python train.py --n_head=4 --vocab_size=4096 --activation="swiglu" --positions="rope" --rope_base=3270.0 --rope_fraction=1.0 --attn_scale=0.0884 --bias="none" --tie_embeddings=false --init_std_o=0.0 --init_std_up=0.0247 --beta2=0.95 --lr_head=0.00646 --schedule="wsd" --dataset="wikipedia_en"
Each number is 50 + 10 x the weight over its row's rms, rounded and kept within 0 to 99. Layers, rows and columns count from 0. The size before them is the row's rms in percent of the matrix's.

# layer 5 attention query, 512x256, rms 0.0968, rows 84-85,211-213,339-341,467-469, columns 0-255
114:45 30 55 49 51 55 40 28 43 50 60 38 43 45 44 58 28 48 52 59 47 53 57 49 53 61 32 49 51 48 63 78 29 41 38 62 54 59 48 70 55 30 59 52 54 63 59 40 43 47 60 69 38 39 44 45 45 32 67 51 39 42 23 29 69 45 50 45 48 66 42 58 58 49 49 33 53 55 57 61 67 65 66 37 36 42 28 39 51 19 69 53 45 48 36 47 51 69 47 55 50 74 47 58 33 43 49 54 49 63 54 52 50 57 53 38 50 56 47 50 60 57 48 63 54 59 44 49 52 60 36 46 63 51 48 66 43 62 47 50 60 59 51 54 52 48 53 31 58 41 38 59 57 55 60 58 41 47 44 64 58 42 46 49 41 65 49 52 35 67 32 63 42 57 45 61 54 61 46 52 45 38 58 62 48 46 51 62 56 62 51 56 52 55 59 50 47 44 65 62 55 43 35 49 50 63 57 40 49 54 70 55 48 45 48 53 57 42 55 48 61 64 53 50 46 54 60 70 43 47 37 57 59 44 51 42 56 41 47 50 57 34 43 40 66 63 45 73 54 58 45 53 47 43 53 47
117:62 57 54 49 47 27 45 37 44 59 54 58 69 53 57 55 62 66 51 38 43 63 48 45 54 51 36 62 65 45 63 31 61 38 59 47 50 59 56 52 50 46 64 38 43 44 36 47 56 47 59 50 52 49 54 55 44 49 41 49 35 39 63 46 47 20 73 64 44 47 68 70 31 40 46 49 62 58 51 41 42 47 41 54 53 39 45 47 46 42 55 50 38 40 62 53 25 60 47 50 48 29 50 71 52 57 64 45 56 45 42 57 39 48 56 63 58 52 51 52 44 54 47 31 62 38 42 53 48 49 56 67 67 54 57 54 46 61 71 36 49 52 41 69 49 42 58 47 58 47 61 56 36 33 54 80 48 57 49 61 43 47 41 45 44 49 53 42 36 21 52 57 56 74 47 42 38 59 63 52 40 45 52 39 35 38 47 48 65 76 58 56 45 51 54 60 53 48 50 62 43 57 38 49 53 57 40 43 56 45 52 33 79 37 42 52 48 44 52 55 46 51 42 55 68 60 52 41 52 52 49 51 42 54 52 48 50 36 56 33 45 54 52 34 63 60 56 59 38 49 66 61 55 55 64 51
100:49 53 37 51 37 69 44 56 49 56 53 56 53 41 57 56 62 36 59 68 36 46 50 56 47 55 56 55 45 72 54 30 38 43 50 53 47 43 63 43 55 56 37 54 53 63 21 52 53 49 29 50 42 29 47 50 51 55 67 66 51 36 34 41 24 49 56 45 35 41 46 69 53 38 54 49 52 52 49 39 42 63 48 42 66 52 56 47 51 62 53 61 57 54 35 49 50 60 60 61 47 51 64 57 70 45 49 36 66 52 37 38 58 45 52 45 45 57 47 60 37 47 72 50 58 57 50 63 51 56 56 56 44 46 42 35 53 56 46 38 43 48 54 44 61 45 58 54 51 32 54 40 53 61 58 38 58 33 55 52 27 57 62 52 41 54 26 59 48 53 50 41 56 37 57 48 38 57 45 59 42 51 59 52 44 62 52 54 48 64 55 60 48 62 47 33 47 49 53 46 39 36 41 72 69 48 54 37 61 45 34 61 62 48 44 41 46 52 52 77 41 43 43 54 65 39 71 50 38 57 51 59 58 37 64 46 54 44 40 58 60 36 28 45 33 44 40 43 67 48 48 49 32 53 28 51
107:67 58 36 61 63 46 51 40 52 65 61 48 54 47 40 56 44 66 59 47 43 43 39 38 54 44 62 51 30 60 33 56 51 61 44 51 51 57 48 56 46 43 47 55 53 61 41 45 52 48 50 65 49 47 55 53 47 45 56 55 58 42 65 51 69 69 45 35 39 66 54 60 51 67 36 33 42 59 33 50 62 38 58 56 42 68 39 42 40 27 76 77 62 60 60 53 62 51 52 49 43 80 38 34 34 51 42 41 49 59 45 48 55 70 54 46 57 35 52 49 42 65 40 53 42 47 47 40 49 61 48 47 27 51 43 52 59 46 49 47 32 43 57 46 32 52 39 46 61 45 43 41 50 39 52 55 49 57 49 48 41 49 57 53 28 59 49 26 48 56 46 54 55 40 47 40 44 55 42 38 52 42 47 41 61 49 54 47 57 63 51 47 66 45 42 51 58 38 41 37 52 56 48 66 54 43 70 45 62 46 62 61 56 37 36 41 32 49 58 30 55 43 74 68 50 42 54 50 39 29 51 46 52 58 59 46 65 66 53 49 36 49 59 41 34 53 56 54 67 55 52 45 44 49 43 36
099:48 61 64 38 37 53 51 61 52 51 34 40 53 56 59 45 61 52 58 31 46 66 47 45 53 50 37 43 59 58 52 37 56 56 60 40 54 63 58 73 51 46 62 46 51 55 59 52 47 40 40 70 36 44 40 64 43 48 49 51 54 50 55 67 47 49 53 56 39 51 75 56 52 53 75 68 60 53 50 43 51 47 47 53 55 33 46 61 44 58 30 49 39 42 56 42 59 46 44 51 41 34 61 38 38 40 48 55 46 60 47 35 57 75 46 57 62 54 51 53 37 35 44 55 34 47 51 47 52 39 30 58 47 64 59 37 54 74 54 58 55 45 56 44 51 37 52 67 44 41 40 46 47 40 47 40 48 56 68 41 48 51 24 49 45 32 56 54 42 50 54 53 49 44 18 58 39 41 36 66 61 63 61 49 51 37 57 33 61 56 64 37 43 25 52 55 46 59 57 50 65 41 57 55 57 47 66 62 57 47 51 44 53 47 54 35 42 42 52 61 33 39 52 71 51 46 55 44 61 57 48 66 44 41 64 44 47 54 43 58 58 31 60 43 58 56 34 50 39 44 43 47 67 35 68 61
106:42 42 42 46 60 42 47 61 50 67 32 23 57 51 55 53 54 32 41 55 47 45 61 65 46 45 47 53 28 56 37 49 53 44 55 37 63 41 50 55 66 49 47 44 62 39 44 52 44 52 45 58 41 47 66 42 61 52 66 36 55 54 47 53 50 59 37 50 44 45 44 42 56 39 56 41 58 40 45 62 47 56 69 54 65 74 52 32 48 66 39 56 61 55 54 45 51 49 60 36 52 58 66 52 53 58 72 75 63 43 50 34 33 45 41 60 34 50 43 53 50 36 49 35 58 46 37 46 39 63 53 58 40 46 58 57 34 52 37 52 54 34 53 41 65 59 57 53 40 36 36 71 48 40 48 53 49 57 49 49 37 62 55 58 52 55 63 49 47 34 45 54 37 50 38 54 62 56 50 51 46 36 44 53 56 70 35 61 36 35 44 60 54 57 60 41 42 47 54 63 43 64 36 52 55 38 40 35 50 49 42 46 35 31 56 59 38 23 45 40 60 51 52 56 42 41 53 43 34 53 43 43 53 54 74 42 42 33 40 40 40 47 37 49 31 62 35 36 61 46 49 40 39 66 48 41
093:63 48 50 57 55 50 48 41 57 61 50 59 41 60 48 58 46 56 57 43 48 44 65 39 50 52 43 40 51 47 47 47 46 50 46 66 50 36 49 52 42 49 65 63 45 58 41 40 31 58 61 42 69 41 45 40 68 56 47 65 46 64 49 63 71 45 45 38 45 38 44 40 55 37 33 55 35 50 61 67 47 58 55 34 46 54 38 49 41 38 56 65 63 40 55 37 48 45 44 47 40 39 60 50 16 40 48 43 64 52 43 60 44 73 38 44 48 40 44 49 51 60 41 40 55 40 41 49 49 56 48 46 34 60 28 60 41 48 60 47 43 48 47 74 48 58 51 49 46 47 48 54 55 56 42 51 42 38 49 48 56 32 33 53 48 55 44 53 42 78 40 56 50 52 57 41 68 32 54 69 51 60 55 53 38 53 52 34 58 37 46 43 64 33 62 73 47 31 34 49 59 29 59 54 57 45 55 62 48 41 40 38 74 54 41 58 44 68 63 57 47 45 47 47 47 59 56 48 66 55 41 51 43 52 36 50 61 63 40 59 61 44 38 33 70 62 43 58 58 49 33 36 58 48 43 39
094:58 51 42 35 49 54 54 58 26 50 52 63 43 52 46 53 52 46 45 53 52 67 65 51 48 47 63 50 55 64 39 63 48 69 35 58 58 64 37 49 62 36 57 46 49 45 38 64 53 62 58 47 66 77 44 55 48 57 39 65 60 47 57 41 58 60 49 52 58 39 51 61 58 63 51 37 52 36 47 56 60 57 40 71 53 38 57 45 49 43 65 60 46 51 48 57 54 41 57 43 47 64 33 59 34 53 55 59 30 41 50 52 45 59 49 53 43 41 59 55 43 53 54 65 36 49 64 28 58 44 53 47 36 49 45 56 44 63 58 49 36 52 54 51 42 60 44 56 48 40 62 35 44 53 38 57 66 35 39 51 41 38 47 47 55 36 46 46 50 64 63 65 52 49 44 41 41 64 48 35 78 51 43 62 50 47 43 57 40 50 44 53 49 60 49 41 50 57 79 40 72 40 48 62 37 38 56 50 67 40 51 51 57 39 46 39 50 44 54 48 65 24 42 48 44 71 41 44 75 55 48 43 58 64 48 65 49 64 39 54 42 39 60 53 45 69 57 33 61 47 56 67 44 37 70 39
093:51 38 54 50 65 66 31 40 44 40 47 53 59 44 64 47 58 47 39 37 58 52 52 43 41 67 52 64 48 46 67 54 52 38 60 60 53 49 44 77 55 67 51 45 55 42 45 68 58 45 52 43 50 56 43 54 52 47 65 58 48 50 46 57 56 50 68 64 55 61 53 29 51 40 53 48 62 59 51 45 58 61 47 39 63 69 46 53 37 35 49 61 49 38 54 41 42 30 37 62 55 52 55 46 63 41 48 61 38 37 35 63 38 55 57 55 44 36 55 42 51 51 65 73 60 54 42 43 60 59 49 48 42 50 45 36 59 47 57 40 63 54 48 47 54 58 51 44 41 60 49 54 50 49 46 51 43 62 50 34 39 63 46 76 49 34 44 73 55 56 42 30 45 58 47 49 40 58 34 52 46 42 40 60 55 30 33 28 54 45 54 60 53 45 50 43 41 44 57 52 52 47 48 46 43 50 45 42 46 44 46 53 56 32 54 33 50 42 33 66 31 41 44 22 42 48 35 54 62 49 25 55 55 42 56 48 41 45 52 42 50 49 46 69 42 59 39 30 39 37 37 58 59 53 18 63
104:57 60 54 47 52 60 47 50 64 50 54 38 48 61 57 52 59 54 41 38 42 47 52 51 58 67 55 56 41 47 52 50 55 33 44 32 60 46 66 55 42 48 59 51 69 42 61 54 52 32 65 49 56 59 56 60 48 42 58 44 60 35 55 44 57 48 56 43 40 58 52 49 42 54 40 54 66 33 37 74 45 44 36 63 39 41 41 57 51 51 61 57 50 36 58 62 68 39 54 42 51 57 58 37 48 49 46 42 64 47 53 52 60 44 55 38 42 53 51 56 44 26 69 41 49 40 44 41 41 51 29 37 49 60 61 61 48 41 54 40 44 35 43 50 51 53 41 54 58 45 60 58 34 32 60 55 40 60 28 37 52 46 40 50 45 45 64 26 29 47 53 52 47 45 35 36 26 56 41 48 51 44 46 58 47 52 65 49 63 29 36 63 56 51 56 52 59 71 54 53 56 38 62 38 58 48 49 59 54 61 57 68 31 35 50 62 61 43 66 39 50 49 47 56 34 44 39 50 53 69 41 38 61 30 25 57 58 39 27 63 64 52 52 58 44 50 59 36 57 36 58 41 43 42 51 61
096:33 43 61 55 54 61 33 38 47 38 47 64 59 52 47 75 29 48 47 46 54 38 41 53 54 63 59 52 46 49 50 30 41 58 53 34 49 51 49 43 54 38 59 41 36 57 55 50 35 51 56 41 49 52 56 39 77 72 46 30 52 34 52 44 49 46 56 44 73 57 41 50 59 50 65 46 57 75 54 36 48 46 49 61 51 32 41 72 39 61 57 36 27 41 45 36 56 45 59 63 45 41 61 53 58 44 47 57 49 63 52 41 49 54 39 57 65 46 47 43 49 48 54 87 58 49 39 31 50 30 67 45 37 24 48 49 34 52 50 55 42 64 55 39 45 47 45 54 43 54 49 37 40 52 58 44 67 42 40 52 39 45 64 57 45 43 46 47 52 48 48 47 64 35 54 31 40 54 51 57 37 51 53 64 45 32 48 67 59 33 43 43 49 50 43 64 59 51 60 44 59 69 62 55 55 62 53 56 40 48 50 46 46 45 62 50 62 57 49 48 40 52 40 54 47 28 46 43 37 62 45 48 30 49 46 44 46 47 46 35 54 53 49 46 58 50 28 65 49 46 43 62 42 49 57 55
# layer 5 attention key, 128x256, rms 0.0971, rows 83-84, columns 0-255
106:39 73 44 48 47 62 55 60 25 56 41 32 41 60 44 60 61 50 66 34 56 65 46 51 45 50 66 66 37 46 54 35 47 43 45 42 48 38 65 38 27 61 52 35 64 52 38 48 46 31 60 56 40 38 63 48 31 57 50 51 40 52 45 57 58 47 43 53 42 42 48 43 43 38 51 64 49 57 37 56 52 51 39 46 50 46 37 37 42 59 42 56 40 71 46 55 58 78 57 43 42 57 64 56 54 63 46 63 46 60 37 29 56 65 34 50 30 50 46 39 43 58 65 59 46 64 43 45 39 36 46 43 51 52 41 46 61 48 49 52 44 53 32 51 41 39 45 62 48 41 51 42 54 38 50 38 54 61 59 45 38 72 29 65 33 40 39 37 45 45 43 46 53 58 52 53 56 37 37 41 58 45 44 42 32 32 55 38 44 42 44 62 43 54 54 57 48 63 48 44 52 52 38 42 67 45 61 53 47 53 62 40 34 58 49 52 37 41 53 56 48 68 61 37 40 55 59 52 62 40 36 43 58 42 58 53 69 61 47 45 58 63 39 42 44 58 40 33 43 50 72 50 50 62 57 56
106:45 44 55 71 55 55 58 54 44 58 66 49 44 46 33 52 45 53 56 55 71 41 40 42 62 39 50 54 53 59 37 50 39 53 55 62 61 51 52 35 49 50 60 58 47 28 57 37 37 45 53 61 39 59 59 69 45 58 44 51 46 62 58 44 51 60 47 44 44 42 44 59 55 66 63 44 52 66 36 55 68 65 45 41 48 54 39 45 52 40 63 65 42 61 53 55 48 39 57 47 68 49 42 52 59 24 50 57 41 74 34 49 65 58 35 48 36 46 51 53 46 42 54 54 57 25 40 42 51 67 53 29 35 50 45 60 46 49 27 57 63 36 44 66 40 49 45 48 48 64 59 49 41 54 36 41 44 53 56 52 48 51 64 47 47 47 42 45 63 42 51 49 44 26 43 56 50 59 46 61 51 44 28 42 57 39 36 54 50 31 34 43 52 38 53 33 31 50 63 50 42 48 49 40 57 59 53 55 45 59 53 49 42 40 39 61 43 72 36 53 39 40 48 43 78 67 70 35 48 43 65 43 40 46 35 62 40 46 47 61 37 61 36 37 52 63 49 38 55 49 53 45 42 59 56 54